Each number is 128 + 32 x the weight over its row's rms, rounded and kept within 0 to 255. Layers, rows and columns count from 0. Numbers have three digits each. The size before them is the row's rms in percent of the matrix's.

# down: layer 10 MLP down (transposed), 768x192, rms 0.0546, rows 762-767, columns 0-191
# up: layer 10 MLP up, 768x192, rms 0.202, rows 763-767, columns 0-191
down762 093:188110134111101146106147229149104125082181154155168190124122118145146145126090066111131108125075127115125119146176133144121104089143107161114151156198111138143154099123130132153069171159100132114116159145110148060138166104099084128146120122113156177087099094082084128142132116143096133097203154092122172146137125038156042145126132133102132108120138165096115119080116134155108107122142167056101191152146117137103072184169119121074040137155152123129088095128125114140104080128110127142140104103121139143161157148196152142119149112114137100184092144170093107126168104234109106149
up763 097:175130191090078085057109151056111117131123153159124192104139097118139149167066111078107121136087137107145154136100141107207143151180150089112096123148132148073161142172123097137148090168124090213151132112140125163131073141079127068090093174107140168111138153139166133120145200141125108136004127070080118124119153166097135133135092081146193092148182100137120123146129189141136135191131108094102157092139152125101152156108121170160097166133135125133128114119098094090105154116135104098076111128093187105149138130142149108179112126109130138135127142141161081125160160072132137183
down763 098:150136144116147098175125104064085159077160149153109136108164130179126078092134127126130142162198130102133119151068181176115112113152184102113096098125142111149060109173150150109120166162152081157116133082144177132120138139157151134143163120143102127112119120141167129104121066119113064188138156124095155134133130104181098091126091083164124149174060144149100109134135118115160095180122140131080106186082128106207146140116105153128135118184076110110114213125200138153119075147131117056081131141104156144187154081106155146083148117069145118087112174155161110121125103076198108074
up764 108:095177099113070066140225168142125117120133132120156092150141138126081108118145100142109085130091120107102082084151073134139128152161149074120137052128093147150108102075116145116151106138163158155218111188133141187130131128159140132127118105162095090067173069144175095113142183076143135180074119165168080160157196118095144139111161120105142103104141135099160070116132113095147135162155171101162146128105086138158153121078161081112108125119153091084081146161130148125116141118158140149127097077067136140131080154157155105138203178125139141045141129159102175152145151156087129119
down764 106:171135138169104131114170111154093133149171125115100174180173131125161146123148109103107105118108159117186089068136189109141123108141158098187108091115147085073144211115121122163192089150106160156128147106107099073106118134111174129140044140182121152105107102095096102158131092118141128127122146126172133117133144143189096140155164168123164097139143106117134107046108139109113071109061131100152147061125118172220113134155165144100146111150153160139102125155117140186120135070139162059190126133109157063115112069119072148109084116086173050141087101113133146111148139148159131162
up765 096:131082137177121117073138165172106096111109073094124114144101141146090119169117131106115127091122172150174166156134116089118124116133153164124096113108190129151152141129172085184130143152109123066127130056130108201098081221111131132129174127058079156113157156143129167161101142177129126130133123127089160067067110150163144139158093123156088188135164173124127193100156079123170173085093149111101176135151173148151123109138137104131156127098097074171097092169138166168120097114151156125128089147123063122124088139137152122084114165058184088162124167103109107161120118159066059119
down765 107:161187120094125186144113152099096143164110064190125118190129122098134155138093163108140101139137125112132172133095104131140154124113164183162090198171120195148096098163128199139153099064155156110109183107136135174133088142072146106125123105158096105112120118132087112099138153178094072110082088203134143105163151114118145165085122182078147120086133137090118115137157191133112142141133121102115152135132135095165090066091161041143133147102239176121103158132151120097091128111144095098132114178097111110125109096107075131129089139098156109125134143079151165139149161074062148113
up766 092:099057139164136181110110063178160086148096081101130106112188167136113080133154074117106082104189174120160146178114111140127153080156149148129159097098070178127142099147108178180109114192154158116133129091150136135080137124097140147099097137136114106086165152156153156101087121131156135154157073144087140105164147207093091170204137090118102128117194144083111128161166116118115168111171102172115103157159140092130119156171167135148140087101086119080100097105104141079135189135108187089108099087139128107114121068163143159134103073111117109145149102110192069099105142181113119123
down766 096:151118092132159172146055085068113057133142161104123148152080168143103173155134122102086121129134092155135172105111159152184145078137140158145131175154129127099146181126083155137130127104105112100133191096067170121125130155126071144162130084140170127174116125097110125145130154136125137160073095145176135106140195163160124148155128134091138156142103094100183170169068119206162183117114068126077089137085175163147158126139122101099175056123099124095180113130085117122170064079072109098144200129141116123121124056148067105144126106112146158096118085139147123107141108196141111115
up767 107:118116132157119161125086173117175063156079124141138098147131074115158138054091142153158131088135125114161108121111124056095189150089136122164092142057157138148113114065118105148150150123091133139095117114118118133150174143128086081186130157139145159116154122137210176101097131102130058140114096103087108179110105127127138122119107167146165173071054181071132120118105119118097203171153138084152122151153060132128168134090211144128118169123109117152112101158140113150178150092114140143167085173168175115103160166178182133111119142079086140124071150091083181131164110132113120137
down767 111:107124125142105136159164122078163208168117183122129120132093196138166209087132102142116167104150133108151110171118162132101149136139102096066114140085137149108084172116101128127085151122064140123201115149144169117123138142149161121115108092093164144139119091100170180131140153146068090115073123111150107124169123159126123089109125118068101094139144095105096065062149177104118101131087159114132180104148083147147060102177132130133170144145124120108134069137113132069160083125139151124121131182155094180127099150043138093143111103168112085150149169103104110145178191179161214105